{
  "n_head": 6,
  "norm": "layernorm",
  "norm_place": "pre",
  "lr": 0.00136,
  "lr_head": 0.00363,
  "decay_fraction": 0.496,
  "batch_tokens": 32768,
  "seq_len": 1024
}
Each number is 128 + 24 x the weight over its row's rms, rounded and kept within 0 to 255. Layers, rows and columns count from 0. Numbers have three digits each. The size before them is the row's rms in percent of the matrix's.

# layer 9 MLP gate, 1024x384, rms 0.0635, rows 865-973, columns 0-127
097:140033109132171146154114152124083149154118130099134136103137125113126098125135129095121101120123147122084109103087125124106128133123151154131064130095128157156093099112112135118129134166105136161117178151149134104122128114121149141085116156145118095125173127182088162093135136115125140170125154180105112140132141104138113108160136091134132131133144131111122135093175103143164126095130
097:128130115123101115163090116171129118111138124135148100151112137163091157080125180170135145122111108110116093129102150146123129119145143122168130114107106104130120140156133167111149126122071137110145145136093108107136114138142128124153121158153139160088133121107114157141127104128107093162109139131144127112112133149075130145128189102154148146126141127153101143128137137142130108108117
095:119138135121143147127130149102134115143147082178145146131131097133101109166146096158115088144174146113105121135153153129123109134112138186089112202103109110095117113094083079149156112135142157150136108151142159152183099103112136132112123126134152097094087109124140165135111157124150118184102170096133137151107116121122091163156108136113107152106112137180105136135107125172126131139115
101:134094138114126091121099122113135080175121130083177135105148159099118086137097112103152132138184131155192141154152108126141147131142118113129137121147087119085162144095132126092139125110144135135152096094126127134168103099139137156144103062144126132150145089123149160121153116141122077105139085115121164132145133142103091121141175134121124148075115105077130125140108109097128161125161
098:111144106084124136140138157114184091119126173155129104137124082118169136138175138136146143143166131129101146146097140158140126142099134094116185142119136104123132113112127111143091132139112159112112132105177106124149103115177160147143104098123118151162132123084119134110181137109115108111142123082152133100127154133156143090135130141111123134127136103123112132117101093110120084098161
097:128137147148148108151127099068149127112102148084118140080138103144161141083115144152094117110130146117185134146133096125156123159160153092130120118176148190082113136136181127114149123128137182100114159166115153110120101124085075122126091138110112071139135114133104138100134143111134127138089086140125163112156115120210085104116147128113091125109095148134126185116136105144156149106146
103:114150115112108135093096110171122118119106147094107120144080147134164139141123066106111131096100128161121149129125127129154136146095114088142109116119110136073105118120158118133160135119122116144135112107133149156141089135124132163107130127128130131132145161159092137131162112121115132145125099107149106135139126159141107128111135126141105084136147137075112136119176145145130092148127
099:136133122113130110107118119101111134093148146073147171111094143159101153112113142161088094146109144155125120167135141140103128103140128154154126164063144123143115131129138129135157128139164117133134150153110177165084147149126181098117128127145111099127141155152140162144139166148117141120135163101142148125085096082132133140156120107139138090121118114131098122105117147148126151117140
098:136144112144110093154099115097108138166136138102117142108141131101139157064155079160124172113136124107098148167140156120129156111148129156099138079102158122150122141140171116118158123159126133135163129114119149106134091091157087094153120148132135108116135115131152158131116113119137131134087134127179111095118090150110145116156110129098153142123102122135130135097170120089152138107125
095:144133138093151094099139102048120102168122181137137169099118120097172123128125093110119150133095101121149099129152113129176142080131120132119164121111145160132121148079141137134105113110129170162144121118139113143142191133179131140089105096156147160142123117127082108112134111081137133104117114139129132138138164086124137096110135120121105168144087131148084121149138156165141100127133
103:134105140109089104113129119106102118171108112154142122141125138118142118084102149142159161119202117129113117177099130161117100147089129101137133118122129149150151148100094123154093080168109162117087141119141128130170080170077138129154167187089135131121134141145119116152168139133140121143152115110175095120126089126119123132117099126081126175147115103137119109144131100157153130120160
099:164124114119165100083090120141128138152117116122172130144102128132099100184092086119113138169138100120118161146120115100136098129111128119126111113126067162156147114158156136123130148132107084165124138080119159175139099118121061104144156121141116147126145137101135138114080103156127136136120152133094142149141084128159113179161139103124174137175081166112115122137144140183087127140146
096:137103127137074089151120122143136072173151135146128141134100107155129111085164139109109135106120098152126095101131120094097136131123144093098147117148110140101130156107147127137148114133171116104134119153116092154112149116135155157105096120130131139124108090129128124110144144103126127167096165150161138118140197115107096169146143117140142119131136122126091125135152188140147148137123
094:162139126089113129138114140126142100079105082132108125134149125094150086146096146158172103135131148095097136129150091126131115139141113126087113151155095098120115136117116182157127125136146131155106150094121114148144146136118155110101144136135100118150130150095152110143065093138100151151124151101126095193105159152134141172147100114123141150129091138118134162110144123136127154161144
102:132124133171114147132160097142146117154146145152110183164130134134098118084112077128106146159128110123122135125138109160133143075081138112150118127095136125135096161106104108123146159114109142105090123143117130105123122192142091120178182133095132136115190108084117168148110145155155100156171154142119115133152101171118155183150145167124155095123144129180142124124144160120130123151102
099:111148083128130136123116145103111137117091089124102096097142157128147119106116144097163118083149130134185117157109152148130128164158109104111135135165150110148100165110138130163139124081107149170110119107094141125100119140148120133103119142140140141148143139130122057120142145163104147134151112129159085113134130102140098121098183155143125120133135173103122124082129130089141100129122
095:105171135128096142174120096106089157130089132113148149142165169161153149099108156108074139120102109147125135115114143105097144126164152133144156113062136160112139124060108114104112125113115175146137140110136159142114137121114120115152131138117179127142146104105153111121132109095159134138127132103150107152110120111120137146151140091158111147100118115193117153110142150210125107131114
098:098170103135109122130090121149120091086136104111122149134073152121144140102173146113111135122114119122094157154122146116103143130118093104114139110143126126122120134155114193149126154136111103143093099125147140111155142120137109124106154175083115162134143140119097133174124124141116162158174106154128096169130105120129139122121107096144083103149151133155129147154159153121129111161109
097:114109103094124112160104154096144150143110061135128117145133112119134161088140119136148140187112130148185147125131100121142167142130132116145120126149155113113105105145120173110164134138137058115083109156094163152158143066130104137105129160153091126122129149125117167148131120114123163132120138124097149123132121156114132153125175132152129128115115115107109122099162169107153153077130
100:122174075147148114156090106123103116117105178135102130105122094163154138134169109144138114110156131142147117113126138148106166158036123132157185172147127116138132121103156150131135138134174119126121122113128099133122145083175113119107133129104142112154135115101135107159072136095162147138112074096123091128144132134129135125155135113077125118136159151154107144146102120133105140126117
097:129136131135135173143133116141148145112126129099150130085135158124114107094160141098183127105150170120140125157169159147147134074153186109133109135131079121130138122163064143159131166097107096141123126119165138113124132113191148094096147107092113137125132132102155121126146098125136144116204101141148142088090101118099166118152133082162149140128143114122158147182136146135113194122168
095:123117128144128162104137157143142160157082133077108117196130135117140147072128113136138155164161131118143155112121194143078157130109126099138086165158128130123108136103139124151146120153156163133140120101073094091132179092096148105145119106102113124123098131088116124159111119136098126139113145156118154126134130170139109144106126124074105090090123142138125170115135107133143123126077
105:147123119110110138136114126104175149120156101098129090113095124145145093158110119134130151139147185107165130163125123132117100131141116151137132073110093112103136110150132134085104157125167125133137144095092093105107129130139167139140156132112167134091153144110136114145113137170161128149141136082119116167157135118122127090138116166109152136147131132158126108143154138124127120133108
100:126148124172089146131106131173136122160136118151142137172130146118138193134162140103105152142105101140151136132103125127110116128181148114130094128158097111114125151134153102151092122133121138176127134167170117084084128139151149101127087114101115102106096144165131101117145160119161153172120135128135158123159132135105120143127116145113131106120101099092137123112100093076143152111206
097:117165123137134112116096123175104102155175127149121098174124146099141128150151057147128112150101142110109120122076123144107132114120110114140112129173100101150056132110143166100157121151120134149135113114098136108133123185100120145130130130148121147162116119119150126117120161132126111118079150088147107097174099148143110117100156126139102143128196137143109160127113131157107138144145
105:131119133145139150122087156125191141141122165141126148150124094116132105092178117095111132123093135158148108128112127117105142127140141126145109150162111132138154091128109115077132131152133156121129128117148147113153120095113150134093129124134141090113169115160114134103113058126152140156108129144089132145088096107115104139113101112112111163132128146081161140105121154122125114125151
096:132120140110093127130121122085141161172157104115121143190113109091121159096164129126133113112139148161164131139128126075127116113110095156107141151116154128140113142057116146084126147107130123137159138110128148078136095110144159108118124134130148144164108142081143134131082077124137081115135125134120140094137108104109163155144139140136133118177152136104135122135127123113154176132137
098:101147120122158113131160165132136101117146125086088138093130110110107115119121133139095118100097127140175162103108153107143137114141109117144104158117133155131131148140128109073126098165165132174125116144114143083176101158178154098127134102100086144151107183110147150131144118121116130133118131145060122125104146156100178153098163113080137086099135132117096113129123142125148149160127
096:134161122124135092159120141118117093157120112100154126112115140121153174108150147124105164168094087120119116083118127112126127122117146112125146113132146151094095107140139091146170159128133111091128106108095140106140128135137099186137176102133122162151118075101143146125133125085131150129134134104103106113126103147181111153118092117087147157118151140120131143107166107126115121133127
099:151181129093067112115111120123133099121195119150166142094123155112155147124106111135149139146134133119177141132176144126153126096110122136131177133156147108149090119130133145184070120166130093158093140120105112105133135138131128135131117096147149092114135123119146139082110112100127132170131166109139121129138169138125146145101155169132120145166144116136115114140128145152112102125137
101:169099100112172130141098144128117120177132079116130108109154107157059108129155078119117156112118134143087146126113152154134118140140102117098143156121105122143108113128134108070128133091099127141135130110102119140171125107129086124136120104114172110105159140125109131121155105144091118148145148105148167094165179126138133155109175099126113106152130092127097143129178127098121117141155
106:108125146119152106135097160160131103084126137137129150155100142150133132120097106139148138144114146137124145133151141091104084107152127112125149129121127159076128118096105139133106093139152160104152112155137089146150138135142095120129160098158127135098088129139121109143143190109138117102118117114154166125120137130135149100127116138116089092115089112141175154110119121139148151066094
104:106147109129146166169155100164124120094072092133089159127149100132118161112136085170139168131154125079120102099135067145141116129103116108123133106119142092111106137112114138167150187118158100114135121103118137125148153112175159141104179151111178119106120098140109118148126134123096151138129137102144138147124097091158156156111132116135135159121107179098171160057145090148120130117091
101:105133128103124149174125171130144133133164137112072137121107155117121107171170145089147089096131124156172158140115135155144140123096151145138118135124130146161119146118109114158132136152143101092116110116114133107136117145131126117124096147153150133111161098052087111099131184142101162104137095131145113130122101161126119171133144151110156139160147171093148155126168073101117124137118
099:093099095124124145160099129175135126148126166123114111133114115127109149095194120120079154118137125156109127157111195126133147082066156107132119103102092139149121113132157169140096151131129120134126158161151145126133144120099100109180153149117161119130104126104150154119140112151144087134131127137133150143105112124089120136114165161131127139117141106125098139146072112141116098148111
106:090118134158146120123140121153107099111163103142131113125097117147119113105115118097148140121080133100160174130098101118153116168140115142147096140118143137116129103135140114171108136109149134111130135143107127167152132109116148154125114140082140104146140112120121116102158102098147109101104128152157145099134129142102120094152087127153093142159124111163109111128145167139125128123125
101:146124123118143105109110147089138135151116179071136143077110122114125139134158106122123108142129038125135144143157147156126098120146154153135161114093128125188141065103179112131128116104128138150120156115082152145140076156129142117116125126117137111132106140084140122106093114117106137128143134152073116124180132109121146151150122136117142115070153138147091158114137085108142136107076
103:129130080107091093125170113116109130126140134084116136078147091153112113102123116122105121123121124138145132126068088102130143128156196164127131179112102126148102136166115184101142150136087108112132092099160202109104145092093131140121146117146123108104107104105108119116123103066133155102169147123133135107168164133111120150179166104140106180149153139124157144085096138143127127155125
096:123124094087125132184122132143129135132073118101150117112170104087170142149134140131127133111095124105158094138115099119094149148130114127146139136146106104138159101159113116128155148112107149071139156116175129114115093149111144213146130102168120114150114143113101092133123139105123150162117136130121088120148129139123140152130165119083102098113106150170125107168110060141123123103129
103:157132119135154128144128161133113144086122155107127124151111070131101107120133130203123135127132118144135165071120146142141145161124137157118163132154162072152100114114126101147147130111150136127156117105144147182105129092149104101090137114161112151094119163140108154092133130155128108162150147139131158134162087136134098127133107089154124117126131135101147118111148133159123112116122
103:147165100078079125105132179134151114112118147127110150165123114149113143136138103101146140134109122105125122124100144114100137130174112089121174147111133169119120134132108097107134138101156134125137158114114139118122153133110117146132157139111133140124167095100150100121101131152135119120143160137095134147128166146130139137119136085124132075139080090121116162129109135091118115144163
099:120096098151100144183105131126149089133123143176136136135125157084133116152127161118133158113158136179090135140161170099089137088093105097115117113121127164137121119132127121124102129122171146103145102099133172138097121118177168159127121142109138089123153150127086108139098135089153191123130079113131127086123113147098116111138151141119161137144107161134087119143133118121108119109153
099:075112166102181096132115106131149140145142133140121140133133124102112122126113144105155117161125078088137158099090126125162135158091140139092105178154130151157124129176149113194095120119087138065139141115116088117120078106164103112149133145185123082104099153200082149160133124149090098142194161120116145146116099136112172140163099118130111169130126111100143104091143156149147143144102
105:152094110149127163167110174122129147096186118131153108100127111145172070145103082150118201103136145135103158126118075126139135118112113122115122164101126126119106156127126124146096130105100135152110153088134175109150170165130154085115149139133157148124124143146123139118143111134112132121100124116083103151127125127151139129083141102098143141148105111157160148111168139139106146137122
096:123126120102125129114105176141107140134137155161123114106126153119155157086110146117123126125101154149128142067142109146113157170181102102102131116123120099130156085134182097110092107152148119103127155121141138166139180080139150128136134099122096126127109084122101115148126161124121135160140135178140129162137101173167141117113118167126141129125140113132183106130096140130128130124130
102:129121093124140136128151148067111168146141109136137094120143121128116126115124109106172177152102081108133098154130157136143138109123147147106101127135162113109156107110170129097140160114097129112101130123123103165126125111116101133157117141109176114135087147115134087157124103145121146123102116158118145100169128115119109152154120135097118124151083135129114133143096118160140122093090
104:153141116136131163125128112125132113072111118119107145125085119144124125149164121161082113119109127158119121130132127102103088169056116109103122119104091138088121157117172131128142131073151111142119075108171115092164120154082121094126132105123085074194119125145088171165151135129092126104129094155115161126117195158075121159109120098142121151142113101107088108114145092135110144114122
103:142124082119072121105113141163119142118142079094156114130109124135154116114158109109170092134120110145135132175155121128103112147102122136086144115153108113085109122114198110115132131154131169084111134139122137170149070156109145130120137128133100116122125130167041140143136108121135130103158133132136137118119112165143121108127112122097121129120114130126105143116167121098135140166124
101:080131116114134087140130118084109113135154110149131143098188136122120127107120129125111119103149122146109128113086147140135130142125094151134080161145094150129108160136126133108114134124150083149114078123160120134127164106160101156104143112162160130137113127109129108116107122135113155101116128080142161146208145128171106145096150116124111186136120122125149180120124120145098084126102
108:100128095147123075151128100143128105133106161104131109124095109117103137101119105132134131146125110133162150113140122133136120103121109145129135086172122147130095124140169150140101115153130145151155078165085132160098115150155148127147152125161122111139151148133092134109177104149130106109129095092162110127127182158142085139125134124072180130105150166089146129102110147129143122146129
105:120128175104156102152091153096112129109066112114127139149145115099154132098155139137126132153115131135170130096113152087117127135139147147134105135129144128079133111155146111143109130132146153148107108103131115116157115115083142142106135178202113152163115100109114116144064145156128115101117142098095139091091152147172135096139151098147126154152110126160136132132139081113120127161087
099:174139143130149144169124140168155129122112132127086133073133054128118160131116129158165116181105160154171166164107121178141154090083130132061091122149101135131116079105109129137149123150133186165111162121141129110125113113130189124137173124144118116133082072123124099121146117120132144153103147108073141148154099113130164136172126160132110139152115090114151127100115136127091152116144
101:143140138128153101135172163120127105137158152103143102110128121097126124136148106121131118170146086086076147118164115122128177108161121168128130124146093157095124149113180152114153127110134110080122115135129104128150105148135135155066104116109120127155107178114086140110132146154120138168146156144125132144140171166141122160093149151104153127122092138126135189129138141130136123141114
100:105131195096161092133173136105126129135138141081127093114153131187122145147118175121117109108102107123126150156140096109118098144132129119137192134142143146145148139159149100069108134090134149152071118139123128090145164148132133115131156116111100129110116121116138150144098154132134154112105159102134175128115117188147150113135165120100119141079114162156135160169133165109130143136137
094:126090135176108106159142104136134103190155121103153107158125118124122102120115115149103166113132170119129108173134111121127145167200131151087105136147127101145128088120089152117119108104122148130126122126133098186078138130157123111086104160165134137151132125177151136109107141123136146131167148127161106156144117127125129144108124182102109123092098081149108130082154129100178136123120
103:109146144139132175100170141178125144156116143090112134114137119145109149127119157131103132159108143124130171124117119106136182111139131123144159121121095115102132152204101114144142086110183102110180146101126113119116088109100122113135135135088082119158152167153142149129175085132167106137122135113143084145109149114086147173146144144113170126139097097097139142136136127158144152150151
100:115105126131123109086110087126109121167140071104156159134157153099133081146139110147118119096130117125112134155096143150095133131129114139152142105147095134137116127113125133116136126146087162127122082152185122121112114112101116104114140130128122115156132144114154122118115129118117155115138149140127105128160132109147146126169185108111113131120147109088131139072138167120142116116132
103:147109118160126153120133152149111121124092143124098100143119143117096157105168113123113145131145156178132161129122171143158163114127112138144169125146098165168159106120130152147132101135160100132116132109192118132164135090128126118095154126131139128116193136118120168133121102120169093124100126123147152143130156180150138177126126149126122130114128107112129114139144107137107160111129
102:126112122130121156143115162081148136106166128164155102115098099141120136148102143103161141142177130128168144121115084091148095121112096111130099139090111100113109132126096107139120175151111138156148129116153171118149160123143120086129166125162153094135154099090114171128103172120149131105145126136127070117121114120108120108110164115124099113122144168119118127134114125172144112171112
103:102143110123098132145063125125133128131101147148129122147131154079102087126098116117078138101134150095084094155103158113159073152101095136134091132160128123123149127171099123097118153113135105115140175135123104133128093162110122112154118130097115162134135121103132138118084174108128113166104137119098119131152089145153095137104077109135134154103128147143113124126106150158114161139141
101:174142147159131135119162098103116155152124151125124157084120142131166149178148062117157123121081132106162156123114137136094126112136099107138154116146123106143085099120148083135105116140142157101156083109146124138104153122107124081129124112158161150128114145118081142135112109138142096121092152132138121132132091132131153126137110141176177092145148183111108136130130119114140128079137
095:141152129132087106098160133162131170152127155088153138154135111134139155180124096105130113122116140141090159119126168139158126126149163117119173150166112142174120110116125122112163139112128141118149152087100142104122174152139106112166146098096134122183110136079112125148130106111119135110096089104176125073110116118146136116133158162096143119113087169102090123147104128124134162134116
103:152099132089102151140148139165094118130109107136112141124126135112170113105113190182078197156138101132093098181149132198138094074138151134111132161130158126133156105091136093148104156116105185106133143159114121086128154152101157127120115103122084115126126104156117104113137120072131117129117104149108125124119089137110142141115144101114142158147138121097105168127145153093146138118099
098:154143135142157097125075141139116133140071153082150093139154074104147067107126126124147101162121161119118086109135109119110146150142130109152158106120095094161126094111121174161137124128154112076117146110161107100108134118115147083117169146079146111132135112163130179142135161112119118111139149120165119144136154152094077149150124109112151110107094163095161065141165125155114122092133
101:156163166140110139135137159129152127144144138153161141114154115163107137169140154127091114113134150112074107162138125117118123137119103119128149136120134120084131111111104102118105127125089137122133116131150125106109160105104135147119135129106129128141145115115120123142134150141086109118113127160116148148148123151113093133117147105159176049133128117106099132097151117126063134142148
105:124090166125124142143153176130139104105113108154137140153145114118111160114099131178147125171161109122116146160117143108131142124147132178138140112166139099103131129132151099133094086146170112127139126082150136124110115123099135156109165101098134147093126093113119139115134143135143146106169134147152158115122134140142091130155114079155154137134141127120127103079091157107123120147130
097:148108125126112122145134211110134120127126132130158120097145103105105130133118151087144149107150172202130122111121099152163138111137122113114116143096131132154086128126122144137127163142119097095071128105091099159097143115141115125144096120116139129105094139082119109156119117113154112135123144148120146122104129151108146111113124161156136132118130143169115148157126149180099101138128
101:072127095135094116130212195076143134143147139131094079158106170102097188135163091164102128123152162135142113068139110137122113114118140104149096113135133153094110127136154115105123177109148154128095168142160096107128120120151110103108141108090122128118131069143120137112091134138124110133117129103158128108117139141132118123147178151160109125110080110112122144163124128110123109129149
096:167131142140133106108103135130110162116126172138120124174145102152111167146119098089089133129140119111172103132121154128087143106154141153146113129154136132168127180131130151123112151131128103118131128121165096154095091162131148119127124129119127100205139107123161139145093117149163124126132130122144145119149113112118122178117140131112136138119136118124125111147137113133179082169144
092:099092116077115126140142107134097094080145141136093099111109145128119133097141144104112090154153124144110155091086149144109147112133155109140100140116164142150071116081125107118147135131140159109095167103124177114138150122137147131118166148121101069114135141101154159153088148135103089137142146150114134133150152136115098130163133086146121107154119114097113154101137133104141054147126
100:121110115101145131116133096113124135158065112120109118134137106131135099145114092092082118147152103111131136135130094104156165126078118116112131117136141128150125141127119115132128096175138118143147090160135101137144114112113146118118066090167145109130156117104179097142137123108127112143125108131149142114105134104118126126123148129153145110143070125117150136135146127128123092161117
098:146118123120156100071153123121109084159129115123123130152099155163156161123116093142130134108069128112116144133115158193122096111054161113142119161132153081112134092094127114123189111163116138170148108121123119154151143111144139175081139172110144164126129146136131155069152103128188117082115142135155111144163142217104126166123184112125113144135158119101092105113110149110137144109119
107:124114158080143143150123097090100138121094092155141119132140124134148088144116137176164133164102129154158108073116168105114097122179163166136166108106077158100130149154150168141116129114113122129130105144113126161130094120100140104103147144142114106166132120151147165091146136135130141118130158128136099102164082158111141135063124123153124112121125151131138171123142154137184151141119
104:146139141168117160153139093113112123152125139090121111140158128100145130122155135108104164138123059148158178121073107118147135128120125141127116101121105126099100119125138108107077117115121141097140136137164147111126128124153114106075146086148137097070128165120128118136104141159126114167151137124073112133113173123133147146134141176143104119131123119138124120122151159114115087120152
102:121167082149117131148114147135134139145077146114163115121124166097121163136120158125109163119076157124109147165139143066149128119102167131118117126141122103124089131114127146156148132124136102136083148129120146118129144122140172154150135144154135183128078112153136093142141142130151142110102120153144179149163116128115148131145148102095152140093166137177146105126134145154131149118124
102:112146138169130126091088159115131133137120124120132127145151154128113084132119104133119140126142138132176130064174135145087129121125101127119116120123140101112132088166132153115139117159142144137147149135147159119124125096132097139110125105128143114106130147110148162145126174125125116110109162091150110147156108096093056089132102155145128095069163096115068123143115119117138119102116
100:134148148137131161144134130141128141127164115134140135129120171144112132155170153179115114132147082146114141154163116107118120138112141165124092120093126120096116104160086122113160137143162138105145096164148124138085104088134108144097151116148102137126127101087131136131129139100120145126148137132165117136170079109123090132114194111133097154159121130134106141134123116182131115097147
095:121116125101101144145155121148086150156124144155152104127126080139094099115150110131112103079126105147134101124135145079104152129089125116169142124111078107102121109132126088132134145114122122136098129121103130140135157120117095149117143129115116155126135157081120112084079104116146095099100170069148107113120129060160129125173151107148109135163134095137127108115139091104153146154154
103:161122113122118148147164129129118161141130176116132133146121098166149138112104170111139123156091105121062190141132140136147128167152130126139138132114099123099131158150163145131093140179075143110140142116134147111121135098100111130164112137125134105157107168127121104171109167133122122128161144123101150151137126152173135139116123129116153132116133147159132115116144114122136128084109
103:150149119150176105117142160079185104145172142116149150093125114133105131157110126128121120118072155155155133148150124120114130126092130184082130089103135118138158100143147118141116140135093155159118154144118164140163064162143123112123103163152108137103114113159153111153081169171159102115128170125131119120166140117137137120134210094130126117108132124118134118138106113108128164116090
100:174114115112118127162107159114118106106167149129117134120114157122153112119145134137174130177147132127134174129133099117151153134096145125125105152089122101082143096159128123093109132135140146097140094102184124132136135097141136094128068131107137141129158120155105121153128107147175091139176156165140149130144132135128173119114151167143110149118157133148110118166129133134123105103136
102:114135148156125149125130139106137145134152170088106105125105078154102149096125156115148177082123119165108177136153126172133123128130130155145079113121154100096133113102097115096110145103133176129101175136143137120145094131143168112141151108141123140125124107190156128159111145119107139165111107118091106124104130120164134126174140133121148101175152087133144159132112128113136149146147
100:116159135121105148100109124113142097165118105134116062145156138147161119122155146127139159114126115136142132132081174120126100128150132140177124120141109141109146076128102129161118130128102136152110155121125153124136124131089128087097135115122122169129126146114160142116161131099147152150148143126119161128132171120142124138161145103132107135127168124132153134155065143089164087122124
105:121126119131123093169119128116145141136097159137154154115125208154155117151116172152111082110128164121127114128121076082136159121150112123098137133099132139131089120123151124118152126093117120133182084151068141146162125135092080128111145114089141120110142122125146124113104163159087132144132104149119156118096127119153146083159115118108122132121112117124106173109208125144107142118142
100:099118126124146130129132092130110125144091118117155121142079119113146130143025138185165132126105140106104090103146124120114103115120118127155118141118172110135145116109129131092165123133112104179138151097130112139116123111127103131137179108168147071142096137145118096144138142136131109106073152167132124123074118110123088153114142134110106103103097127121147134122084157114134117149108
098:143153115120162164086131139162103093142138130092156113108115157111131137117099117159145127134088178090131156157103110132191113127152103155081133138130204157136123113130097158127099154133163150154179158122103123090108151097112154168161135100163127099149118110107109100119158099143123092173090113122134098128102103131107094153116109129112120165150112163129138133145140148134088106143096
102:131174110166123114108121140124096147114094115139146143114143111117201125104148165102123179141123103088093114177069118094130148143116158154143126127100112129121147119113106156145128130160116103120107144147147168106103145157099141174148110144122129092121124087110131089127113158111144102139149096147122055131126138102160090159123113108128135133128097103144171104199124134145132124166129
101:099138150107152089150150177127187167101098146132136129138126115111130110071144142106109106115126164139115133098119130135116131126135105134108151138132112126144139121165135099100117126111131170109135121098145184148115154120143115105135153135120138103155089117124116107141128089152143106117104100127184126127178118109168141123077170143129111117168099134129123141129145106118125115135127
105:124134132148134135111124139134105136158133138103124144070116142147143120115143131140121126125085163143082096153142106147106150148124141128120130143140116100092152124133105074087142155145176100132135139127137132138118113117151134089097137186124133147128129125164134177139132109134122097115110102146137103117172112132125163147141134138129105074124111133102139156106110145070114175103171
102:107130158115172133143142118128115078127159112137141120099120208155154121174118112183093122123142117062127156156125093149143176134154132108119106093138121126128142142146110132117126113108131117125143097116107131109054151131150130114185125129151131148125161194195130142095096146095144131150094118122107146130138148178131089137129115139117109150130134107132102131138163133094107178139133
101:168134121107135107161171132128164130081152186153116171153102126124125140146114129132109180143104170154115087119122132120131132150127152163155123109133157129121127128119145145132091150128112146131146132150126119099108110122163117108121146118131149098107129110123146104111160116112117150108141144088128107117137165128160139118071174096143126128109127105160169135129117109163112179114107
099:119098128107128115095104136112120120105129124105104189115111141104161121092144078100139163121101137086171133135117136107132126150179120158124128105126144161101143148106152144105110111092116121116096149126131093130131137161133116112168097130099102122122180153127108151119154122114121124186137183134141149171161142113115119131114161082123126070106097100082133144162104112089111105150162
106:084143133138118099121123073131132156119125102081133126149152116114114094119142164172117132108144084150163101125116138129085183106134146125108141115151137153136146134109118154126106142152118139078146145131139124103136082107118172135149125124191092128109113156138092093154125159142106135127096125098125112115151105119154139140110113148169080144165121155128138158102129123123102170117091
101:121122099165119108104129117119147128125125159121119130154091111103166153135106159100109131111176109144119124136106100132166174112134102129112136110107138149118109138128107070131114153155135116122138127120116109119119154119151091100156159151124132131149122127101106083110135156142119148160122120160106108158126152098132128131094129149098113130173147128154110152126137110128159164150111
099:145113105157127148123121133092133116151079113123127152177126101106115114150141115134098118130188099115122148160070116116108140134126178135095138111125115116117138097154126097138110109107178139106118114122115131145074115161148102120175123147096121103119111153099158109148111144091080155076090117122138119151092159133107099174112125111151130118122099150137161132126146117091109101141129
101:119093116107150091109134172124119102102134122124138145100094148091084164091130143115087086140150140111137132082172142157095148094161163155144114143120128122088108135139113133132113156164106097141128143140110105129185133101176142119066141098122134138073141115116151109155142154133105090106163116096149142159134111139129175104133138085084127145138088132137095146163142118169140114128147
097:116139132106191145148081148110122155103127129120119117129103114145115117148102107133137126137123114134097143107091166121159131131128142141122126114133105103120092154143116134149121150101128149171107121087131153124121134127154151167116139169139128089127127153117116130165120127151101159173088180111151146144117109118122133130139144132143122141121109098169122131134130108156104101147105
103:127156117125122137154146136138128093120157112113150125134131116114148147115183125176150136142077170145126102137137156100117129109098150136175105122094113130110130114128113098148134118118120129192133113113108135156114164162144172111074154130132087161138142100100151104145149118126156118161146123129140126166158120114129183081131151129120101144121102153094129122130112151129104187136161
099:146140119077142123136151149163110111152125109142131149148159148064094109111129092117132112104136106122162144123123173143115112133114111138114160135169128169121106142157171090124121133148101098115144099174148158104112131113102100143090130106138134141167152130140134141161137140158163137090139098119126105153065100142145124173125156092126104098144104112152123130113152110122116134074126
104:114087102122141124120126159092098153101113120164161136040134110198102154150134126135144158113127125101121132144109157156090131129122165097110131140124109126089106079139112138154097140157081169103162140146132136097138153150086129134111109117127133145133137115128114127195119106127120167145128138101109138140092096142140120138111142128149109117143138146154165110123141170191115114159098
105:107108139179130134164090056105146151131160111170107152168152093102099099100171138131096119146135089138135171122156143157123098150107110152147087091124124160115115130131124055099122116137112162118111169158129112148139118122090154124128139123166106134124145086143096117131109170114186126119153147116122137135117127145160117103096098085135113121136124141158125160116104137113155145167130
100:138130137152096145098124109138160112167167181126151130140113131142137134107125129137156151123100166122143146110122154127096157130110152115144118128148145148084118142158108094137141139135194134134124117155125138100125119140131113092143124137115091160090129146116120129139149111135134114123087093081129133142130100159123107117091104149085116102096128127111128138162078148150101133116114
100:127123129127130135141116096102103101129131119120135143136110108137167131146104169116128130127090114122108070152079130143170159092125118174150107153163158115113096121105144077147135151142137127145147159103171139130172100101104135105133123150072191130103170156121107107138139136183152094122139158101128093105101135159154109107121153102126134194126119094069160175115128167129118148118105
108:121082107154125126145165155118128126134159133133162118122126104115109136127109095117101161154130149126136153138109144115136134158164126075159118156135119123100169135105149105158134106119123119134152120097117107165082090145120104133131141128122143109114138121130169083122131093158132142129146084099136168137125187141102098106151128149168133132138139113104129097156096111120155130116116
100:094118104102106153128117134101107136135107113103080111189152166137155106138151097073113132115132106137131131153142112112150135112088118149148133121101109110123129096132160176140119101132125133118130134151121161170137158138098169105112118137100131104144155103120156099144102136130148136125081149115139109082120097148110084144165144146119187064136184097110130152125155094128168155136123
105:135110152120099145076115153135118106162123101124148123159144116163135085125127131155147118145128111157123159125121096142112136092113101120129095108071132114129123108089080139173163130136104124093119133129132178132170161107116127149126105111145089090125103122126132242162136129146139162156150082101116133124095104121162150105130134152104122128142114118119130121112139136110167135118098
102:115097125161118160108139115142145099099132068113119113081173142138140125153084156166124122162147136127115133163115142119156150114137157135116120156145112154082156125183093119125131121099164145132128124143139111114122146084126131100161150121124116123148098122120099107155097075142161136165159086122101085116104109132164104112134102111138081142122133087119125166131126129128205128152134
092:087156100117091160170108133131162117150143136115111136113135126084129124128125149098120101100137157142079076113118135148129150127108147123151132148130102101114135112121148139089155130167133081106121118093112094178115144127105150114144121105147174082101135162164148125153136111088110151127103114143144131083108160153146089099076115105138153120134100120090105127138134109148127168145151
096:127147130125151116152116110125145145146150124116163131133179124113140132157140086082152154125143107141140077166082118148081116127119120101115170093108081120117152161147124113047115142147103131150148089134164129165156124139131125101146087120149135117091157145116128116136125082194115118119126131153131111147131146146163125139129127145085146119122139125111144138120129114130154107133164